config.yaml
d_mlp: 1536
activation: "tanh_gelu"
init_std_up: 0.0376
grad_clip: 0.5
final_lr_fraction: 0.0
Each number is 500 + 40 x the weight over its row's rms, rounded and kept within 0 to 999. Layers, rows and columns count from 0. Numbers have three digits each. The size before them is the row's rms in percent of the matrix's.

# up: layer 10 MLP up, 1536x256, rms 0.265, rows 9-108, columns 192-255
# down: layer 10 MLP down (transposed), 1536x256, rms 0.0969, rows 9-108, columns 192-255
up9 101:499521515455487554495486467453518460543430497508478460433507462481478549457519498501494525491475551466479519561472516552559552528466515484534423451492505442533466493450527483553511483558497542
down9 099:514518513549465508458518469521528512484519537505456554577588457562496490524509524438461456479531432456475501497511456524521545513505486505464486521517561539475425476505457469443478571381507469
up10 095:520436561511470500459512495528557462536425465559460538488538501528490505568486437515555517518473454529522510512489487526608443459487482551501594531496509477475510557454484530511462466500472539
down10 094:503523489518473546450464481494467502533540545519506455477504480474451442508535502542522565426489450506455514559443501448562526461466419540527456519446540514457451490539443504467487456479529522
up11 103:527535488449536556489551539466532485542482548576478502511470572526487440510531463533438536490464476518467445540616465538461449526494515512507522503526537479545472442489558504430552443548484487
down11 105:468574519516504566483505474468503404489566518527491476556510473534525574479378535486466517485495571567468517459481553489493550517535484483533476506469508512563516464490513486516532478454434422
up12 092:496536533481406491505513461496507455513499444476488459522459491480503460482495452540498539458476509526484476559461559484486518528537500483493466567474503509521474436488461429469497508481468468
down12 099:538492510482554479551479503494504510499514534496480615485455507529527521491498529506503491540478438495498451485451513455487574517511543494477436468555446474430535486570470523531498476514530461
up13 097:434553529505530507484535505497455491443507558524430525490467561486525572440526493448499441514517503488532494478467494508468473554473475501526426525513465437512590521498465515497513514535515576
down13 099:564487546480497451539443460485478554526448542543529499541526470527475438482482496538568573516447491515588426532537516512527470472565504524466568515539518461538486553477523512533522519498475455
up14 099:521513426463510504479519547522441572505483515516513497518538440536459534538573464462552457502474428558501477514492472501498489517543538506502547499555616520535498474456524534428443551551449524
down14 100:468502537496561508512528547498477502483512486524486549469555576494468415484473497546497543590479529367513489547473549548481448472477467502502506534481482460458536508495497476527534545478551510
up15 096:509519566482487450593487427557465528520457571523517474454542503512495497523484522545458589509492549455469469402440506495584358610431515512474494410434523509466528538483442442473475531490560504
down15 090:508556485460539528498544516471534530534482536500470467517426504490512472412480570491531528537467455512552576476454516568499548401537416520509444542501542515435461481442468489530560520444461489
up16 102:478489441516451505464499454561537530509468466515541495459600565487545533537516466448521476560523456428554508500500513528472502526571512485484436526514516382448471493554472434503562525499465500
down16 098:492536529458523512481478532450478466528490530485513468492376478444457457502497400497521503444487536502544523429552512461467428534486500396533585502520484514496512409361462472436492489467498516
up17 092:467537441473448522545446440534549432517570532455457499460557486419507429521488474541482505489475552513495476477520437469471424519470467518484497466521487547512448516556464462475496516538515516
down17 094:471516534526575507421525549556500555504506477575532460429516461555513548498504507499442537536475420537460504485580518510537496506546512522443487487478538507575520476529524464529487582452512504
up18 102:580529513470438424507526510613524474522516521513482590505509554549503515515467523447507492431436526507517457448507474449487552425513433517432527472487545482480442455422565483514464549521531497
down18 105:547488521518537535467500483478477498539496536507469498447497467452539545535489483487428455518524487517560499433524442463479484498510503467447543546480483564402469524553568506478499509568454600
up19 103:458558495476478495523397507506466519510490537527493432496498493430533469528531445483446425504498548509485481548500438442562447482473453530559429542522426507515537544502553538461523537448548441
down19 104:509516489443422484422518463519563509469556474472510404551485554525571461487522436516425477561562465476554490511463451532503472514461550532498501556528536477565498518480534520486498459484524473
up20 097:548504502482504543500491546543476498511478492483556494479504445496481476481459500489497485467490510535505467526468492510545531444518470488524490511452419518464486558571547481434477458482491494
down20 101:474475472532449493513458531500432514527494557490505552554488443466556552520527570505466493485547520508487474453564514515470559457485457497482507504570564595502428531474473463497537542506529504
up21 102:472435502472480546500527514481549517444482434516530443468565532459508467503428464476486491452506439508528430513440527484551559503478509427560495424441482493478491544514456467533560497455562468
down21 099:476460465517520504507448506475522513513448556495429555530507487478516448508453551548561427495544544429451502527463499481540466517534496524488463397475503469515570521543493547504520442544444546
up22 115:447445384484497435503591472546492476515447450484413509495493566533420534546587525491486428513534507497540522445465439432505518488471523457533501475538526494559548526473508505409490567518501513
down22 115:508486575564504595516491498432468457447534488508461569458442433521499489537514464544435496468480531490484569512549593577540471502471435578562460553443475551481544497501498532560501492516492547
up23 098:481556514457514475571568461477553431481512503541486469517479470469366444533513417513529485583464547501495481522464504445468440493546480465529510545522493481451548484544527447578487443513561554
down23 101:464490518461434430483498548466501487511528535544519477499481496552459586513505472515401502578422454457428473525447563482533533522463502487464490545522507477511489473502520475466506500549444534
up24 090:483457516466459494492543514497532447518472489470488511511519483513497502499491422513474527477467546534544474522548547494523511481511490509461494529476433355472478519487455548543485466442457482
down24 102:564508538492465498457461536497530501454501523458501517525514485573479481506494541443546514540545439465503519499509510549502480499494547432491558497538527478535504542457441475576587500601546529
up25 100:593523541439514461533557461464574527422498487497570491515396497502487500466525549537499518579508515424549481489533445520467539582498505459534517480488439468476445513512552415468432558446446443
down25 107:423542541508481555474516445434560501550532505486530507518459610499528489476496499476552599503505512456468522558494520595498469502570509492474591425496455520505532436488523506536507428440494473
up26 101:460405496513478530507494519541462535468500589453525460450508525555532495479487391496499500395457537490475480520522455453514518497462497558530481446508512498507486496393513471508580488450464468
down26 107:501534481482520475502505539466469507490500439532430516518478498430426538461565530460500442539423437480556481533547527511498507477568552512491494502503490516505473491509474544556470430561539508
up27 100:536489567531504516562478467530506522431485518459550566515455536464484502546490499501475542449433510498487520470503474482515518551513538473500485480476550415525531396512460542501381489445506581
down27 112:452479550517483572489520530545581560538574555488551510516448451460504527434504426394512454513489522523468449476534557513536509476452496497531496442448534557514514455475525539510486487424434473
up28 092:488477529509493528518518533515486515506485496519479489542530512540480563451516525481524514501518470559489517458513458523522578526525510582505433477473462487467534498527573515462512517439509491
down28 098:528518540521522481402439515564474530495500489548557487413521524494547477531486478441529543540546493526547527531485487538528544488416505469512512510522482531552482517429510552481538447533515519
up29 099:499472513494498461516489538567495483496492458522532485533560516544523524539485543504455555457523548525477531436556534482450496445576484470489417467528543473526456463507468484517513560506479434
down29 105:464488496554460435544486460535505476499500483562404440524501499486542521468488487474532475484572416441541488509401533487496600516486487597511463462572511510503471464456521563528483533537521522
up30 104:499517490511453441529527512473485436497426430510468553454524470499486558565468469500503554516481496527482494548455602517524561500528505494550465464558518512509475389461521532525516502516533474
down30 106:459523620414529424494448574529499420538458527544416520567525522482448512499494506498523532520570478541483549495504490493478400477527489431469480516465568518474445583574587568470503500506503502
up31 087:461507486465527546499452506484502550458454562438468513485545474531492469441523524517495468502448518486490549530553602555551502464533517465519475516432516498445579378486535536494529529504496537
down31 086:454547484497522475488486508525526519523530506504624519490500498528470564508514556541485499483596524451476448495506522485516505533495550512455505507484480527481484511534481574475465476497522473
up32 099:491442467488514509445497505453525575595470594554524524447510565549530483514508517589504480566507456537501443497463555489469472449462489474544556567497523494515484453545522470418471466503504563
down32 098:549490445530461478449539498532434446478573416505476508503502436516497508525490513507531504437457432440510522505462521469553489494531457535478482469465514491476464484480467515441511599471461523
up33 105:466502483498512482563518539528457528444513499402517492529533575532542465583568476480482507454468529480536558547532496520501548531539492485502497574509463427493397462522551515406517526505456468
down33 110:570536533511479553563496493536429515478511502511517504523395489489500478403549479552470430512504524506528540456506489506491505528500529512477476486524520480480535426516478506442445504510483468
up34 092:515486473547556548398584546547529501520434494458483485444535513498525452504530512521492487530446473486494477518533462488497500489449492471507516531437518615488543449469521433552526578420460501
down34 090:449494499500513476522481432457472540468534479509472440512450616502483528446525511518506465454522557482493496473449526499469580523467455459523456494528472464463544489548463496446525485587558476
up35 106:475506482533509501425476529495517566521473491534434546453500569454500550523500544495528492491457478419521483481503461478484533526436486530507528463484551495509526490483451567489534552494489532
down35 105:408508514487467597512610507476486551530512474525459496481482509577483466501504518392539472443542488491450460497486461525509478521523538490469481505456503436537518441468448563517503477544489424
up36 100:471538496435552451486537473452609468541445489505543497495560478634517437547500534469547493497500519469510571447504491533485514496489518482506499478498465534511463464589510544474516508529544412
down36 102:460520518504454441493454500504498488539593435444523591523607484416475532505481575475506542525444495461535481406472451516401470526509466502541487517504541541548454516544468485526533520514450505
up37 094:510489480486513538510500515629520521457464411502539527512517462469465517423448500532484467553473497489513532565499477499563509458439523567481491533497472550452546555512488501479478520465478478
down37 091:472409525516602497456500483467549604522491498541496412464468482471561411499512519507545525449485454481481438486574469505474535465535480464456490531511493453513536438556378551536506496496497474
up38 104:477486505449464573465568538498529463531525521519454559527575445540450461516517511475512458548465483560537410502523502456481527418526392472530481517511486516509495532473473548494556551514559481
down38 104:483468478471406440482489490497487491527497440436519584477465469496487520501510459519501550518535507503436540537510454495473525568465498502454523502491447504482485426521568472453536489447530489
up39 091:456515464552519458514488511554521477450472478495426560481533498464478484532516525504457480453523479554551468483579493443514528473507528458507519536426513464488429482525494480527529524535472506
down39 081:455502502497514501481469492486583418405463523494502468539507458406485465514472573503512562517540479552554383454505495482427521506520476493483548491412507580525461538507523508482486501596506494
up40 108:464487498499479492464452492476501496496460410526534505368450429523393485542537460483583547523461537459438453496533461481455556532495488526440506497451525494451459553557548517459508463557531503
down40 110:546516460468529477520463507527531451460520493554541497541522480536550440462475474477507473496539447510476440502499528515475446455495532560542492491430506559507513465548518516525504568503456523
up41 110:498485413555454571513488446520549513521527504551545578499492510459496447496500539485515545455517517496530534510550521564472538390464483482565434459530539540508542555483495469441506548432513567
down41 108:491559500453454451443529450495440443521552486450469486465502475473497514514464535466500510518496516533513526469511486457474494568453490504491537508452543471492464454458499571512530552470412480
up42 107:542467442575477505479496499583446496510452501492486513527514491493487522461509457503472496581507486413482458586552468501546462585524519500471501509497510476466430431468506439530489615506504485
down42 108:532469537486481557479465508581523488418532436529453504422507477502455528548471550495551479438480482513422601524470524506523437487507449585593458464492507509460481540522493438512450465514498505
up43 093:505468518485456542482611504538551505462452455466516494578486554531463569586538456451522555532406541513576498497460516528450474448519499477472501514540504496531499477559453505494500537512578450
down43 090:479607461480546461457459471497521433512490507457509515408500457470433452485443489489469512488522490504485439493510531510524516461523554493511550509463532476548531478477537489522491516528432507
up44 092:563446525459545504444471486495530548507427497528433426440508547490544554464498478557504512526505503483515572482469455488561466472483502482442450408577490500504583457488511515552419567507488630
down44 097:490567477426507469525491482482504468518506515477487517524543522521485520595480513503501518497497497487475445517522504461472451556492498436529501548435500509513445492597519504531517492395495517
up45 103:500472468522421538466526551490446467526530508462507436447457589570367467554464512488532567470470517489543477531478509448524485573510504449482452482563504549479472524492549504425517470493528508
down45 111:465469509490481480450528516504490566418498518409523506424482461452524561473510493483596438513555499474462457442510428532441543532622542478504486476440448519509535480496450484473528504426510537
up46 097:514550525495507565536600485436479494447508482525491540526471449570541528456500532516490470434475416519448550519534567472510493467422561519473507522508486491514518534475430432527516473525527546
down46 102:516421577483476473514490520489576537544459452503545532496452472402451473548467485483500488547515498469500414487519443510483428506548520441464463503518487512513568499445536573536474448441393495
up47 108:453500516504525533458520560503492458513465490469526554499451495475484458500449516475500509536511517515481462474477481496531501581519475551528557533532539562535522494527521505531553505461461492
down47 108:546503522512493536522439521423414546515465519475492467538531520494506460473546490580483518454489520546557569462481461429526555480569487467508453519404447506487478503466516514470483523509447499
up48 096:513549496456540451521541566428583481513505532542509471480467528487528433471486545515501499451451502461507480510481566549469522477515432455479508520501495511517464521523513468483468541433477523
down48 100:533444468443529553500535498507539523456466473488520421533501545515436481548490537454473433478536504518526484451536498539583505463483535580498515509550496512459543520585406527473495441490493528
up49 102:542535523511437471490450443502477469513528528523533516489508488511479458508505499521514412444500506559500436481601561513483430478592446599416526586524540584483515481573527504518522477435595444
down49 094:560536463521457528546489566455457500529444507519498511447533511492492571483513520463508479449484496507471496502494558468495429536453411445522452491455494546495512553490477496500501451450521539
up50 103:565556485528503520536526518446466513560467528456538483472420455452510505563487501448497505451523427522366563475481671452525535517482479509503464459520513553538454503476508488461492633479466453
down50 085:469451536572532471451618489504432520473454533517532433518539469530469474503445444513463503527530479460456521513546486551477491569493451462548524505514512475494527473520485536480497479493487458
up51 098:552542543491529510520486524532536497466447493552452475486457493552516410459496510537551483501491464457537525491465513592440482479439523520529538445502440483541503492443492530491570510466502542
down51 091:505539501465430511428498441503484485569548459551566493412525408483470512517572533562548508449524540525479513460487430492518480512513449501449480522401473410435494453472503475518544453519541466
up52 106:508489419462470538584502542491497454500540546551535432512448465520478502547575521504494518512452446513447458446495493556524489530475508446447532458474480437472450538494556510506580495478527530
down52 109:462561535471543496549407555538535579518554492467495466440556595485522490602432463507482503460523511518446497511449524467467522489519447493571468460497470539551501480446483439568469503498513510
up53 100:415505462507503518470527477498484515527486513482479518458496504452598485484476444523457432471504479482478428468462520523531522512529485485595540531543496471506463429516488584517522553511491478
down53 100:518512525532481496442524490463519475490529491490535503545433521509462506497488490543512466547504442498481530497487467530576486497510451441517458530479490475494475515486551492529505533455494523
up54 098:497488536407491489576467556495476495518471507528477580459467499484505412510504501508491537502471438484515546525465437456440499533489545513558486495349563501548517555449504484516465510487509490
down54 102:554477489527474448493549530535512474530500506415572409502538513548467562524515457477455461472546566445539426510590578542540449530506517570424514465561510486459486500523493488408503463598514460
up55 105:495535530471496448555517460500510493467469518461433612479522483420540556553543532509501527506475520499494452472480505512501431509476469563531566481470463518384415501498423546527526559491524549
down55 105:504526452478463513457569499458471582529488506536516483561443450480482511457575540573502423571470518474398532563537530527510549474384562546535464462588629511510498553516519527457446490528578531
up56 091:479485354490494488490484465508494468439516557462531535453532485573533392519518540570396527520477513516507568452450474579438517466492449453472503517394590511505528478471522531480534485473476534
down56 085:528523478504457459385550461476537527467491443518513474521477532489423506482476535492577495615524514521485548560527597434584501506502485492520484540543489504488524503473459514474459509483507470
up57 101:468487479511535483472493466450503484528498524573467437514572495490459488544481507491515532527497474514479511558425539439536513529526523439555524464538504489497544517484507472493514509379511510
down57 106:442563474532439452493538539523470498559609550517547495501544499503522491451542500480459502475497540489516581521513503532471378456558513495517505496519498489528515543515501528434480523468497461
up58 097:568531524513525541515500478626470557484551477407496547521476512507496448516525511530535483452504450476495531463498485548487481517468530498531487467494573468460525500476529557507495474421455508
down58 104:472491494536539527539489549508583400491440488453504461499511513498534519502490571562475479515507475526497499562469450438492477524558470485522490511485574461549535567440446471514568505531481541
up59 103:500520480529406502465450542523471485507452490501523460573527594452438539530539393558442512500573534475509512520502450479480440491422516446557513504533569512531492500509503501407531465569455489
down59 102:565534529477541522512482551455505477515511455489451516492476486454475494486571509485497446508432541526479467496498531456538517513520520496433449519524493507464461464592568552521489512483501491
up60 089:502436569498516530529581552471520512572500490515510523514537599520508471471460537506499507486467462495474469489430618516527517495471429521526461467457554497454546481538531527378527505482504459
down60 084:479555483447465508471450452578544459508439528453542448523500484500607447475571522510522457519538528448538535481519417477526418472540511493485533573505485541503497489470437463552472503513487581
up61 110:524466539490520501489503439554558484482517392520497543469471522565487498517480448469465442495528517529489577500447505465524555419450529486420430462509492513533434471466517475434528611524504466
down61 114:528518459599455520504464489426437508556505471471482489490539491564550503493464555475460493545578543532474461512506528470505542496481413521570506573485501585441519490537462492505508451487441497
up62 101:512451521437490571471615510529479579464482500552588462507541526520580511534594439521525518482494510467485478546449438514463471472527544516478491566519498507427516485544433545548507440448471530
down62 104:526520441459446530577510502423467480509498519540572569368478391511517539520494511543510491492539554524460427512468458537510506572446502456430527523557410531450538556492524486533518484473521537
up63 104:457493502523477471494461488483475437603450526463542442467499531454491470506507501514543541479466510450556492514578503528561510538523459516472516516447564471469541493470484507470485501504477537
down63 100:480512495461498448473483518520546494496595592492490591499463497445564448495493488501428552475466508501522520418511486526489533511559481476449514467497528546534493454527584501493511468488526555
up64 097:458452529501486452470533577497541529437477537518453493469446532479550535536507558572522461471437554465511566490453548526421509496435503452496548497499451556507606523503457517510525476436520417
down64 095:515445505455438492582438443491484440567529518478502535468411536590525448497506555497541558526478476502500574535543511496508478482512495487500556489518508479538524485540544492466489455454513542
up65 093:517486496469461418506564499602483490571481461519478485535529532502449420568600514490546494458516512497471455478548528548505565487602523511535533504515611489522487594442436533457521542411580526
down65 091:442441494512569526596544492420470489524521496384466472489460536541576492445430464539493489513497498512462485479472473451435486483526509459507448549546450517457451486573449418549508491482495517
up66 093:484489389460514424463532503439463519556396481474527580443474571489478536444457479480524610473461431525443485521526535474482491475527538553533460467478516505552491451457528524498458514462562448
down66 100:480473524480490456500466524519472538545563532527507470474509523533539516440587459502487472551508535479523581453470543531533544547470542495442532477519546550513459538514519461498476521487482467
up67 105:449592512528425524528474511471526552477481519512509517533426489442614505570563414547534502440483515424465551446519481447493432455534564469468465564527604428565531496453528474499447544515519498
down67 100:558534454446481542483361544592496445502460519458519474527513555435503510537465555588427499516551490527460471519561531594468471537511462484469493547555473536454515533490525497464471493491534539
up68 102:481551573517468536507522511440542423532543477445517502454529453501504464492516488523476503428501592503465508554502544508541556520484522510451529478503543526448475467555442540479453578455460484
down68 084:460456440490501446473568565495418536525511483527452459573504574609475499484528570493514554466474519554502433473496572547467481434525529453513457484528509561519537473523515550434468445539476525
up69 109:485553456545495452499516439519476579500482543481501496486563510581527485503493480542392497500521534473488521485497538558521475534569486566541532455443472489449559511455503528527452414534566527
down69 112:511467486505567445500498510417478428564494510539530513479520524416460600570457450457499414495534553526571492472516521573472531490442492434569495502458501449483448512472458432477518445538460450
up70 100:506514478430469542521501499514505595522533538501451486464467499481552463523477450465479432444541503523455529477469496525555459493507481470515518486526479474421472511546464503497513413567479495
down70 101:402505525530511520502508489492522534519523506530543501521522544515477536515462508490439432504444470492482480566498498513452456517461516514531446503537474487454490503504466539457489528477448483
up71 101:497499487481464575487462422453553468415490499540488541547424514489502451474499497469456511580489561556498479485550518497481527400493483512562489446510503480486541491491471451477474529482535454
down71 105:472414485517480437496579541486443548557507494497451519468510454518567509497457481456504430465492466480506492515461471539507486540490444523454439495575476540421528398436522436493472573515501453
up72 094:506459442520527519505425533438502499479456438561547585536465502422426551565535459439513536501467513432508477469438501485460490480566490570497540510513494474504472457509467507518483455522479464
down72 094:505470524515473505531565505578486494493558528504492327467493517511548462464442496524479501527472507525534486510520480574500579583464468448470498468462510564542525507564473546500496557519551490
up73 100:470498535503495501476504500440466509547457514457484501508560317462472508544503490550494500567545447476475517466477519468491443549550456472451497559505512537531582501523488478518501487462518507
down73 099:549488551529536471471531597533532464477505535492478572436536479482541557522467548550527453463466517477510493481495460585515515552489469546470494458469527538509511438518451508478508467524478466
up74 104:493531473533562474582529519504649509496562448512516507508530479531580492499542397531517540446463511566572450446499490473457463433494405484472449474496465512529564481518449516453487488445418454
down74 102:481508475472507442558456530463427492457519523507462401496531499531526521452510573443510542522542489421474551532499484547493531540540586456484446580538454499438484506476530470478528504440516514
up75 095:439472451491578537530481482548438487435586481573535585545518501488502481421489562464487516426474473523555537505591522503489478485531502577485450483440476557470490500466537462541474494482528488
down75 096:422534438482443446461539462506497531534472499494581455490488525502546525490456511503520492419492535528453508478534494457558449536502454515533461438519507481549485463521449492528461482491442535
up76 096:520520458488463478468485409606440502472551468513510496403500527453539544498503479488499503527443438514519486456576495535552507427522483524477541442577489519465511466431534580425456502563471524
down76 097:399472514527495407464527449478527527546476514510461412466462462530509464513567478534461511479486508497548425489481496501449481570573522504519560504488463475472539488603461385539582531506522478
up77 112:497562430536471550473461473528523464469455487519542499464513547456490505563486468525439544484488538454485534499539483520513559529459557468563525408500534488491469527542551452457489530474488549
down77 109:538478529599498500528452513536520541423521559502517494510562590518526478495580430417600476534461529521527481472575499447461513486444489448454481541538581494467474464491458487496478502476536614
up78 093:469493496507451495519581520490543524538516455453475434483477526469499445526498502428534465614485480482438446530395537487442533524453516437525455457413467499453471467509616478469497504512488499
down78 102:531614502497553570528483464476462425503522499461552527543559470434524513440516450498507509450510515546513497551515467492484427467565541499532536530546498547449563565527470452519480519493500510
up79 100:485525527507516480529531463526519513474459527510528449517444563499483458505483488537471512521404514488559538484400473493477511424490491554525462468488457559512558528486484458476527475458523542
down79 099:527460511531453495501590502463502493519540500461502555492505536503536469585517528489527513431439529466500489449504466505470532483505497506540533602505428485531511518408483493543473432481544517
up80 102:505459502489531413406444515501580526524467551406416503430453488522507450455482515552632511539521593455538443526414553539479513496507534529548489530524550582555536416604541422522522483478528477
down80 104:542526456521508564571481445449442507456477498554521404567489501541535478487506396457412483485446426496444569490577450496500499474500530468496577411506457403516455543394526571476464476468472519
up81 100:489571484507482515505554475470466515484454498508463475501473529536471555474576543496545462544457492548445574469509448539511462484489508529536497530469487530528500476484462480545537470560443397
down81 096:540478515434497506527595518457478528483509466503478555475426523534483561544486455429461422516408453518520493521451453464444537552476489517512538555495533459533464489477505460500459576490515495
up82 101:567438470539488549460492521473448520509529527532458447495446535480583494506552469506501522548540545501546489536469450595423499491536445562532488557431468439472475515488486452476419493491516552
down82 109:463448478527508454550510503466462459544530589466542554462502515504444549484475501512475468498542497544568443546467510519453505498537436413411526484471501487475468479525471453538487470533503487
up83 102:514460520481434583437502469490540468453488466497500530498506518434501557443486525467446487482429482487535434466434521551517450488525511454447502550465493457542509536497587562472476506523458470
down83 105:484517547535500567502508502500479518498506498411479539451463557557460455452431513438455415564482505558538470555558426471492521545566488352492461495548517458520566534492482525549537536553429445
up84 108:439442458470577514491528525519543486514541562528559548520470500452555547504501503501531462442457486487499488538435590461456471448500474540531484534506456500479513495500420562521475553626573472
down84 105:487556510561504454520560535495537493487496490453468495500419556486493519499549505488527524554470493450496517451504541487496482457483482442443542526547472416554480499557536561518464522569517597
up85 102:578493521486464508482513484486463489471488481528525513428420518427490518526531511511543482508502537536557487442526547445501528483447538468515505443428478505413620509486528528516503526490469531
down85 101:514486519460506470476477532436519460535507451422408464536509514497443482457449485493511503503496453500506556577578507477543462531510467519455524494451515532486467545535532478500547578544444493
up86 097:476549553492518496534561486459434522551481520493537567434521530496511523448455484479517526536478511440565549562495519523525505538502545566546554434490460463577513459492481515429544501511554511
down86 092:476490523503452519465493504515445447473509493461516474522539553498526491534512484512429516580454434502515484528498456561467445478522498482536478566517512466508457551427479523568556487516515528
up87 093:494510489509490365559556524542538472587451505493488490495487486509430472520553496476546478525479533483456471532495546530513527420469482503493554585571523486506494496526510523542489440522448489
down87 093:482482477479499481480564468504420449485569407530573467504429524509471537531421547505486501521530521528560535493544486506462565501521478469485453462436576471471484498497417498495521490457529452
up88 104:526520401559501458435493508503504497484534473497420484491471511522432556553558482491465550540497521488510545449454554429567526488459477472519511503488556515564451503477504533507467452477487545
down88 105:524465493500488492539470497521436481532523527496461513515509517491480525569476490503459473531512548478403520572488549502474550523492530491482524481538479492502439461458502536512481513519463478
up89 096:489485554411477473521531480510473557545488541478514482450559434508508541460487519402528517482477487488507496475477517509500434516488432513476503473396581485537456470445484515462462574498447481
down89 096:494573477543576450559426423551539474483466496498507472556490509445499566508536483483514461537484530524443496455410547528467529512463549515468498460523461539448526565552497504502574491475555518
up90 102:480539546511483509460516477470508413448537439437407539547504457515534428481447450495484466407546574484493459486486526413455483561617533515612489423508480482523412489569523565549505507553563533
down90 104:478448454448554492519473505472505505501476506510545515511581447541513477545569504527461482518493448511489572464576458530519564400511515514533498513397482510456500552475542424485576467553513488
up91 106:391522568539521521596463478522507543483523492492486463456528498515572485483520554543464534488420535463533462523465456483506485434441501494490523482412541527482515498508461456459469487453490465
down91 105:517424477523490456476510516514462540500497600400462514550459494434462476488419476536463558505494515506527492476528520403546535533545546516407549433523523475536536528454526519557512535452552568
up92 089:459582497564471508501500554418501445547592480468450467480535467492518536493469450445488494573529494538434524468518499469538593420500517531518501393479460463525522473540554552490488545539462498
down92 064:531435504520524504495538585537494528508517463542553578622537561492491466456510497539418463494586500559496499462512498507449405521516482472389522454489522521504503441493521513438484504485532516
up93 105:556464510534489498605556536429563546496449475424524550603509476520456485509523522548535511492461469469502543606463501515502533542492480513492413597456471548485539576420474474439518464461485511
down93 109:478589524534450547522554465533485438527464539463518533517563516531498578510477538523459459479513484464445522494503466577457445529474548517570438553512529493429513442519526511565506512488521549
up94 107:491527520499493494527546493479533456478539527502503583495512436487577506538498380489544483512457543470529511464558500476585499520488491492483572500527483534502495466456471450510529505558565487
down94 109:557590538522540396517447501458456504516457581469494529496403467530472556485451450517540527421503464390456534516474485508456615495523536494462484528527463485493470507489504528512489468464556597
up95 099:553480432440522450468491546510508485546507502450491483509516502504544538449537515561498490506486496477455445521499511590508452518519519456428587446568512455548596515468557500514505497497519515
down95 097:535435596485570518507473447486470439498467504537494527502480558479467507465489538507530485522530519541494478512505499521518581526521487544507463549528491466485488453534472450446529469517445531
up96 090:463478461524498460507508528489513560502560526436528495524587497510568519496515509479591509503495509544467564492534450542461558521487477492542467482549479499411422556514547496535475480458532551
down96 094:579554501496507523471538539515522450508468574489558488479466444462483510480543560530423524512503511376466472479501543454484472446484453506496453486452506467539462492507484509456522489488583466
up97 103:552503508477494553462463440446463495449444502579480529482549444473529531541488449495451439577485520443500437483462501509460441462428551529484539509509475508445491508454464452579516551585457535
down97 100:468502509491574498504536514517543435500499515429483511536465499479406483520490546540474518532512447449504511502584439510539444496482475510482508536559561511491476483517497489503511520421467511
up98 094:443508543478410502492577531572503540377475472488488459520485547524519446531519509530547487482500550508517477505535607435500471552457608468475536570434455521591516500563502496439540484476488534
down98 095:458570468490549505525498486487466518560507495473531510541553553465535453475509522508524543465540490475433475465465419554430496526519457478521462451526504544486512453450530524520445573519547477
up99 100:458533548569500495489493459564425566517544450439544498463468478479493523482565498551466537542453510548467549479483578529522519483596554504461546514521504559517530476527512499517490474460536493
down99 114:416436509520510493539500563466586526516499553439446406567507528419522526526489525457477450462432514474509529494489457527478520489495457443503497489485499512431519488458525535468511402424449550
up100 098:532466461444487400483497470557536532546494455487490488501514448489501509527437517462427550489510482479506505486553524532561477519499465413512546543489535420525451441554528498562487549570500439
down100 112:473435529470488544511503444549478453515542608512491504492517436529501584512554538520450494500464491522420505458443479558507493490551453548518548522486477517510537412477425511474505489449479505
up101 102:457485430483474455446509495540467498486537458532416564518438507515502470526445520513438498482524520536519450541564504526480549523501464499520450514500465392534508488552477452504561493459492492
down101 090:484506524520478476468467562524464585531471506549499573432502565513465502473507432494453520461517531550520474523551469462508445540607615470519516476537568503503479485436524572607516498532542557
up102 103:449466463527446558456519467562487470518521475476541452522442561550558514537452457440527511500547424561486411430469482450448522540536518490499546500477547490521495482559527574523428483492481477
down102 094:503409525519448492503489481553524460486452575486469490491476584487483462534499520547522538516482552515497525515518530646533537513426549488473525463451459506517507547529517470443551521544465513
up103 094:441447390512526434522527588564551456516421455456495564382453571480530516538555545544511568507516535510542488425433475451533502510495511494472552502499551528466484603488520455514556564519456481
down103 075:503471538465526497459488524540468508456532473503503508456545529575474460495528507513503461515423528499525474507614544506420448529570535524546433460460535424522452486492513467544504479464487481
up104 107:495506501498417545437525536443477601542425538511548542545451452514512506557456516471508441499438519444513489513555457533512416566561459472575557561461451491455590447553478519497536478549519514
down104 107:600468528508543465520498522420482425584549449502498474542545505511508589495463484504511475561518506534496514416400497511460469529515525491502438442580435513468413494536538448545468475528459494
up105 107:483527509560490511521482502502491465507463428495461455532559472557488559512511387434491454440548573422408459547491555437525479497510449573498538483477482547531537465468459441581479537493483492
down105 107:469523388465479517500509594465462556448505444536502477508454548552502458548464541560549430498466508520465535490486530518522528503569498503471437450455528475491498485472527598525492462429505485
up106 107:474541503426472514446511550562476513536463459495529422582405532553554510475526496468507528491454449437485485484519487460445443517527429501446598445412446438489502499484512485508466488492511564
down106 112:512539496499513543510470523455531503466521526443523524504498464481548500525497428480487490562498461521492542494579473529576503450508531494524503491484442532533487458505501517457480480560484549
up107 100:551505550549530523536529489492522487541415543399462548541484420503526438502489498511507420472434450523559523490504459615462451508468517561508471547445471469364502503588423491547491415518476437
down107 102:450483509546477505439579491523511539565525494559485491469533466489460518536473565479528464530525527520499490502532442513468500497509515444514512552513488470507504475445539511500542546535553527
up108 106:504512498495536408393537467448485487515568573581556484420481470466478484522527550488573546513500481495555488479557485503507432448480509518493445495544564567517491515505441465511404465517443521
down108 112:448511485512501413517452490508462507474481558514503468447461546420484578390529532586456450507490509515479521458477483447494495572559494472485491444564478490474438548499439488420532552566530515